Weights of a small transformer language model.
Architecture: RMSNorm before each block, rotary positions, no biases in attention or MLP, untied embeddings.
Training: a variant of SOAP for these matrices, 3840 steps.
Each number is 128 + 24 x the weight over its row's rms, rounded and kept within 0 to 255. Layers, rows and columns count from 0. Numbers have three digits each. The size before them is the row's rms in percent of the matrix's.

# layer 12 MLP up, 1536x384, rms 0.0366, rows 997-1064, columns 288-383
103:118115157098094112136158159123113130129132107113107119151104151112137098112135120143167083138124166147115113135169127122111180136133139128160144165131085155162195159128112159148129107136127139153097170150123096136131136109124137168118115143113088132111116153123167107143147119157123093100
101:099181113120164096108122118133149129103148136108131134106143111126136104136157118122156093150157138125142140113095111110156107106103111106067119137096127132148164110165103097143120121127136095173126117120136153161193130138116107145095174168134122140112161144146146112141148136217128157082
097:110101137111152109164122114133124134114112130182117169106116126121117177112120129134125107137135089117152094122114137124129117117125128229123151130129118122147138135150132096111100134195122129118131142128105105147143093144136158080119117123130136132120156142098119109102127162139108166157
092:129083144131136105156085137136146130124105146096099124141137154146141127118149132102100083091169188126097125143113132118143107056133117136120093137171098131105086171102086123062140115101110169106152137124112137120116136140186100104102167119142094133107131127181126106148102083109147165132
109:157113076106105131135112141114122134139075096078106149111162084124142091127114121123156121108118106141149127154143117123122123104140169113102121174124108084070121101113156098151101092136129122183136122135136093178109140110108172139158143126080132145164151079131162101150120115145144093160
099:115135124080135113099116126134105132138099136137136111106135122149153094145097107128114129131100171091119142139099147179133133167127134125081107091156135163134098117160123130107151109122146155119143119108125102139108105135156132124129106148169097125108134136138127107151136146099118121134
107:121125148157100141161113134171128165086150124136073125128146135136149141129123151165127138090153102128167095172119104107111169156143148145096061117081093085105105124094106182142160088120128142128089107151127139122142143108131131140138136120143122153117074162091129201133121134105139101117
095:124182142169130113160117129156105121125125131143117156164115131068125145114130103161125146125159094103127134145122145105132133155118121087154127128136108121157123158179105086093100144118121143129153184143085090137123165121164136160155128131146173211111129151139125101116149106138101115108
093:139153111101129132101073125129099159145183139158144126110081114159124100111138133104167143102136140180124140118141122126138121142095112107132119105157136133140099124117149172121143110186099111140140119117107139100110108076165167127156131152109148110119125156122069167154133124086116103121
102:134157093138140078134105106188124098152127126183121123148128096178140148083149109145105156158112134118117101132110120129123142126172115145129129144145097119123157108133140128135084148094153096161133167141117132140120101130091115158122113141163145117092088085126165154135170140174103143107
096:106143094133171172122106145117149124144155182137159161142095116108146136117133063138130128107127100165168134129168111099151081129149127135141106117110084092134116144121089130087141163125109132109140123151180184140115100138114134127120125172108109107154122123090126120109095148117103070130
103:156100140131143136113150132096142095120116106103114147158145130145122071139149167164100128154138160192118126175112128131130099136137091144131109123143132111143137153137119129125104109164160103125133103102143131119174120133168138124164116094112150141102181164140135133134156101092113096156
103:155154129130133114101103139129169065084137118152125178122116164135056090135130166122107125125149095148135160114154113115134167155183134151142123120157133090123147166116090128167151133137171104108090127121123109146115152108102114144132140174093111137142089111150124106129137091130181106095
097:142105084106137121140151094114186169157119184150127094073113158121156127132187155131130147113133158159125098155138120086155103112163069126142125112157112134138107175113146121074158099105108126125133093160115107173111081125133129103100130111157124134149157101130139144154172141201115175157
103:128113123132090077150143166144126115144140107124152109140131124130085156104149144116122120155091096128135077080129119135135145143103127140120141122123161054098131076094173127115129127108130054114121162114090134149110162123145098176110123108172142146125133110147132131103157116119165130162
103:093150134105119125201147140115111140158122156109099095141145087125128135155130089102134126170115117151152094120147123133125097162072150158104165147113130151136148169058118106132085141147126102152116112175121136124134082117125167149112140136154122144181140121144133111121137150106150128099
099:112138136132111105095135114109083109139117114149158097116111140111137087161096174142137183132112134103149172123095103139097127131140131119147096126133136137131131141108152130122174126143114144142105100169163137142161131088126112153155142134154136072102152143108134148128145174156126122120
098:150133154171107156105126127141160151122136126108126095169104129099075118105116135109093103099152102136157166139105081158119127160126082107106124115117114120145190104114132109146111171154127095130101118120103134137129112108148143113134124187147118151100131118131152114151097125108146132104
098:117118128144155111131134094133099158150144106130147109145135079109121115124170092125146094118159091148171107137130139120113146119079095105112173181083159132131137087156090155139104110102136106149134144116097120142071118125123150112168072099124146136089153115117120134105159133153175157115
101:135139095120138135101122129152110157104101141127151124117133147155145146145146125140102123143139133141138102158149099122135099093168130136122156127087082125116087111120118115137063141103156120126152143101132101113149134100126152110100126155133112156151113139171136125145138159098096134154
103:091155125170126107109132132116127099118112151129124119113121131123181129120172112140133112127143115109099128131097150099111105111126179105101139123132120116147142100103138127127159102128113099121120118179127141086171112154127118115115129084101122113120086097132130149106098153135108162106
097:179130139061156155099104115099105121103126084125093119113102112119106124128117138137155110164133112126138126117124129148127169140111093097115169154170076141160143120120144149149125128121113139099147157139091143106163129133095122110138126116140104116167128162139110149093189172148120137149
093:153156099125139144083172143143119137128170111118140094117135078122133131147134125113166125150100127157133099161140156120140099094150104140130161134120163122108101096078091106063129163112163169145097141177138124190135145132121143123049135096108112147186118120127178120138158124158166126141
101:110129143137086070144114167128138095150134144101137093153128146104149105119150118156183154138138118102169121082167096107077156117111149133146115104142107114150116146144141116063138132141094132117076134186134127115132117086152126159128128082132112172106152123122147137125104110136136130138
103:131127133117152091126101137072147144152160122133110095104155160155103127095103121117114123111094144171086135123165114150119152079116137146119126122152097185160113109110153086187092138141130123142125096115161144139120079134125144088122122148112121136125108152117130109123160111133133154089
101:105161159172124106138115115152138167161141120086126138133141191118108140147092103157100120126118136131143105118132175084128138096133120120100142078113112133161148116137133108115106118132136138114100121111120098130092101131137116091144136139129129131144134159076145115139138087103094116084
099:121135089085119110125114135104134146150109152116123142157095126129101127085149131125118104162139092149120156130076167139135085161074094141102126114134174101144127163130131106148127121150121166180090132179126153117164100141122136113160113137128119133117124118168146172179135102070146089164
103:145114111134098159182148128154117112083140147100184111080161157108117118113150139125159146150119163131161137146075120122129133141104089131102119128132152160120130132146162089168094158144121163154103150146127139164127154106102092097130153123127100148140129171111123112129169096122163118091
097:159120101116138101080135121124151128102136140150120138147146138162190156140119113109140157097097122092125079168141118147133135129151106160069144136101120124115144089127089141106118168133110131109084146105124135089075109077145092107142116089160136067174139140135119141160152136104104143129
097:141110147154146141053117115152086121134100117128135136118116154150137143139142136125176117140100133136112108171146169150128135119092110101173144108176136127117133150144138114125116143110156129091170148112124180122148149141130147133109104126144095136127106131139112115149130151152093123166
100:122146111138127101142131148110124156096131148133139127138131100094088160170142125153113102120136127134090122122078144186138138171128106097082153162124128137145120150084135126125145112142115146125135141145118096122129103107137167114173145112152123148133092137116142118110111124126112095095
097:137113117129108137165126093114122119168107128108157107122167122107087141130066131132133146134091142092114111160144155120103125157135125127095141107138142151152121158142192124140153154135115131136124129148080118072123175116103106140149178188107089161160121133145166134119132073147094104157
093:106133166118137162138129147124093113128143115137157122109103082091145155122154154058149115106129125129138147140118120125137119140139117152107075151109144128169113113104102152155132134101175136145107144117113114106088214103157125119126133108135116140154136126140113152132104109110152155118
099:066138133126107132147124155127135105112170120150112131133152091120139170160096103110119165139124097095122126153147166112094193141090113152154150121097116100138107112104107145177169132143112113085131099137126135087123097109121109100146129111110131159125140118131092135120157140145146105142
100:135143129095129100145100083140126150137096136065120099099120123110128109151112084083113120105157098117162113144126123137161156122133106119083166126148145132151181152093101123130122143150138162131127125125141122153135115125138158092124149096165106138150117165169104141140160137114119139169
105:079087134149127144153100154158151143110184130123115153185122105092100115133103174131129098138131110061176150102098130116134175143134142135099123158124098126133130100151127152126166164160139110128117138133089168144115124111122149133117153079138079118139137129162135112167118122107159103136
101:145128127166074120072111155112093156075169137142099111140091101126102135104129113117110110074093154139141148108146110105147121103154127120134136095167173143113129110163121138126095124172156110130173088143117148191117144140135178140114111122159115092169131066107138124137102114122130128117
098:128113100085171108106143131126149131099110162156158104077108128161099155112115127135115145133091136127139109144154145115122136137117165141118139128108193141113112105082127149159107168136112127098104140100138091128132117098116170141115111121152135123115116141153114094097172142110133118145
099:136110133112130140172094139105145151130096148073125113124137120131162125136108124151143145110132103101118127127118117123149089195119080132175163070122174097112133124072096120148157157145129127117124125138133151098134156153138136152141129143158139139158101121165148143123111109158122128139
102:101102126157098126164128137135147149115130118067111132139158152158160143124144100153115124115096116168159125139125159113123124100088129103084085139123129097130150122150111101145122117135109105080136156160112098164116138090150128125132083089133150121121077129109114192141152112099141142107
102:147146169143148185136082115149158112159142164101146120142136162124145162129106119134126139162099134135151108092152082106204121142133161145121142165091142108115097193131128151133159129108154156106107146083148130137136082129116165173082137129138140127099126088119144129121139121124159119130
102:158133124152170096154121114120164118086150099096127113172122098123165125110113129124140133076155110084112088128125114096137143136165095100081116149118133102147125133142088139124118129147135121126125130106104134158131146109119154110098115149134124140113101156155109177155116119140155089109
100:093080204109137151095134103150161076115141162137120114124135136120148139175132107097142100158165133142182174128119131133142115156123132122150170114091120109121117151143148116135175130130131130111101118136090138078107137168134109102146118111119121123139098134144129125094112112088115131104
100:098157125132116135106113182110119120076115124133156135140157138103159087114101121149086112083132145136090167126090076168119151155093103132125116138087101126128129109187107118144072161087154109101125077149107126110130167107148131138169139102139125153126131125117073100140078103133133144131
102:113136135124090163120144132134107167140091131123134126109114101125104127156107142144169108123136139151131123134132139089147070090091128154156148127144154117120098112113092118112129122162121121143155158154119122099116123087105109127173112136151146130127104076125110170104112094120121139077
092:131119131132103129093102125107082112066125096131110127121156092129109145127120102139144151129100096145151143135146131112097143124130127132129174164138121137092095139148089120141136107105127153136163129164106139145144119167138132115098152110077109117098081134144118139127163143088167127117
098:110110166138142099098108149102152142135160139160150179093124157137151151123121116121134127139100110117136169137169167162185124172145136158142119137083129144124158102093177136134113153086142117135135138164122128139134165151112160125162092139141148126173115162130117140104156109141115139133
099:140157123144089099099135126148127119102056164127116131107138162127124129113140135123158134127131112138092177117166098142119106118093113150143158162171128159114136132139162133137144107134157099116150119121165138127121143131160111112147073092114141138149110112181187157149086114147121137078
103:128114105175198122102118148122089155104128099124102110134180120141153142079137145142183095137168075098131057128110137139153129104076123112120123104128131167104158116136170101130122100105121146138168122112086149144156126139129108105159151141105119127106132107138138078116148111129136147132
105:176129113113105171119153209105168119127159114164126120121133136178070104139117163174100074119123134144141120158173123110103132085130113116141073147113132160162146111143139124107116085164094173137129104109133194096116164095096154125101148129108163118134134132147106102153175144090106121136
094:129087135141152132147143134131103129151110124139127138122119124131127089108103146121118126130170117097112096097116154103161146163112127107169126078131110152147168132150102163143169175159167109098093076119135084082167153131138147112122113160129130169147155129101150076179144117159133097126
091:100168159136129166106114117163126082133099155137134117106158123094159128138094123122114103148185126168124136107143095109110103129123119148150143129116118115095174140102094110137108111137140100113127163109109092119123087130083117107154080173149136137141123145131145139094087165110096123121
104:136097097077154191126123135110114110123153147091146154122178141129131160108103113128150156130138128144102133128143092122136125109111105111143151108111120094152115118118097125157111103138140109129141160143094121111089105135172137134132161161132177136127143160103142132111133150132149118084
102:076139130129101110131139163127154117121185109115142171146138149112131137128152104129111138146126163112137164121128141135129140105159157095109129153102123128177129109081128140091116157192089092120092126148182133102147120143131121091082133133114105141112126103116148140126103160126152138132
097:151130130170082144143120123100079150119129137133096171126109135124144143148153110161139134167155174156133150141091127114096176116133139104173154137148167091098160129130107116108109113108149168134094105111118122130145136145142088147139136093098074145143090118128142091104140126127131109159
104:164171149115155151099127129134075177145120142130120081099076133115101131121141145106142084134137111098128145138102135156138122123092091128113141146099119116153087137130135124125151110102146086131154102122138140113129143129085154175140135145134130109056081136142143092148123074159133122133
093:114083148139075098086079094149144124110122113120181168106147158145110118141144184160088095140146124129095082117112132090125094165123147112119162082116133080134151104097123159161132118146131119131105120127126125092101078129113143150129089154122136125125207146108097154145107127141128144146
106:113112098129144103180114083165136116082109125119146086128205103159142101145141170127144126119136131149120134111128141095129090151159136140110186129166094193122111149119181134134144157112088125149110130187112096107140125158139124120121136100142162119132093101160106092099121103151069165139
098:081137142155141087133106155161159119143156085088162101089116111147115122160081180107131120130109160163165110154137156116103154130159157138177116120126148116121101123116148141142120117096105112143159137136149123172140164148124110179120146111107170153142088126150161115145150106112106124131
098:129119149105115115144133088100169133111120148152147155154145122096148105132121112137143136141139125106120178114116088093137153158101121155125128130088130106098118127189116150141130170162133081110107123096179133090160140137096113142119099126145154110092120114102164099146150131121124129159
101:158149128209132135216128091141095143117119116090114142162129127158134127127146129117095108132123066098127135120116150073145117138112131135116185086181135154145147102154126158125117138105085174088122106092146134129129125148127141132130094096099118098143112095171124143132093143146093120123
099:190092158100091141116158168090138124076108127129102122124119129094174111100091116107140150126138150126150130121088134152170140158152096117110107099127144136162139187117073125142138171115157165155142085116124150142063145070116136125160143117109133136154128160113128155122120119145096097156
097:098145129148127137118110124142137143109128124153132143111159105129113109157087186178172148118096152166127136146148136118176130109115157123123141155153145161114152177117099131116105155116106133131127129136133153110167164135170131086090139105189144158151143120123144144113135100129132153130
096:128114161116142094110115103124111114068073116141152121076162143152139176100155158110115139101116139159124126082184153111151137125126139104146145064142155158119123143157124124167130134144104144157147123139109137167123122149122089142119149147139131111140170086155141182158120132112111133128
095:148093130129086141113146137178133158167121151150099096148145120128144096083130122098122100094112130120147085173140138128144115099121148158144089098124126096129159164127120140089161123143180136134140095106135108100154117165084118177134156075107100116151176120066147140145090126141123107127
100:134110126133145136109138109128143151078136147139086088112093140160101135156126112079083098113158107116143171141109176100133116112106081085067124134146114163130114112136167103165162074093136139104173140148138110173148078106103089179145102102125132112136132086121134115153104091144128116142
096:073126120132129082147086145119142089106117125135143131153119115110137136121142121131085097147102120124105114118106109118125177159143131124148138118070135124127144116085125111151137109117160117077094144161134113127123157131104089115135109118102109131155126102144096147100118118129169121140
096:126136112109069162127082148117142123181135173122128132105139158148065139127164136158141097147110099148126104146132129122156111122098176140110092125126121147111112161136146119144111118154124104165132138101111117092135058149099087134116110092098149156129100093126104098151112157125160107103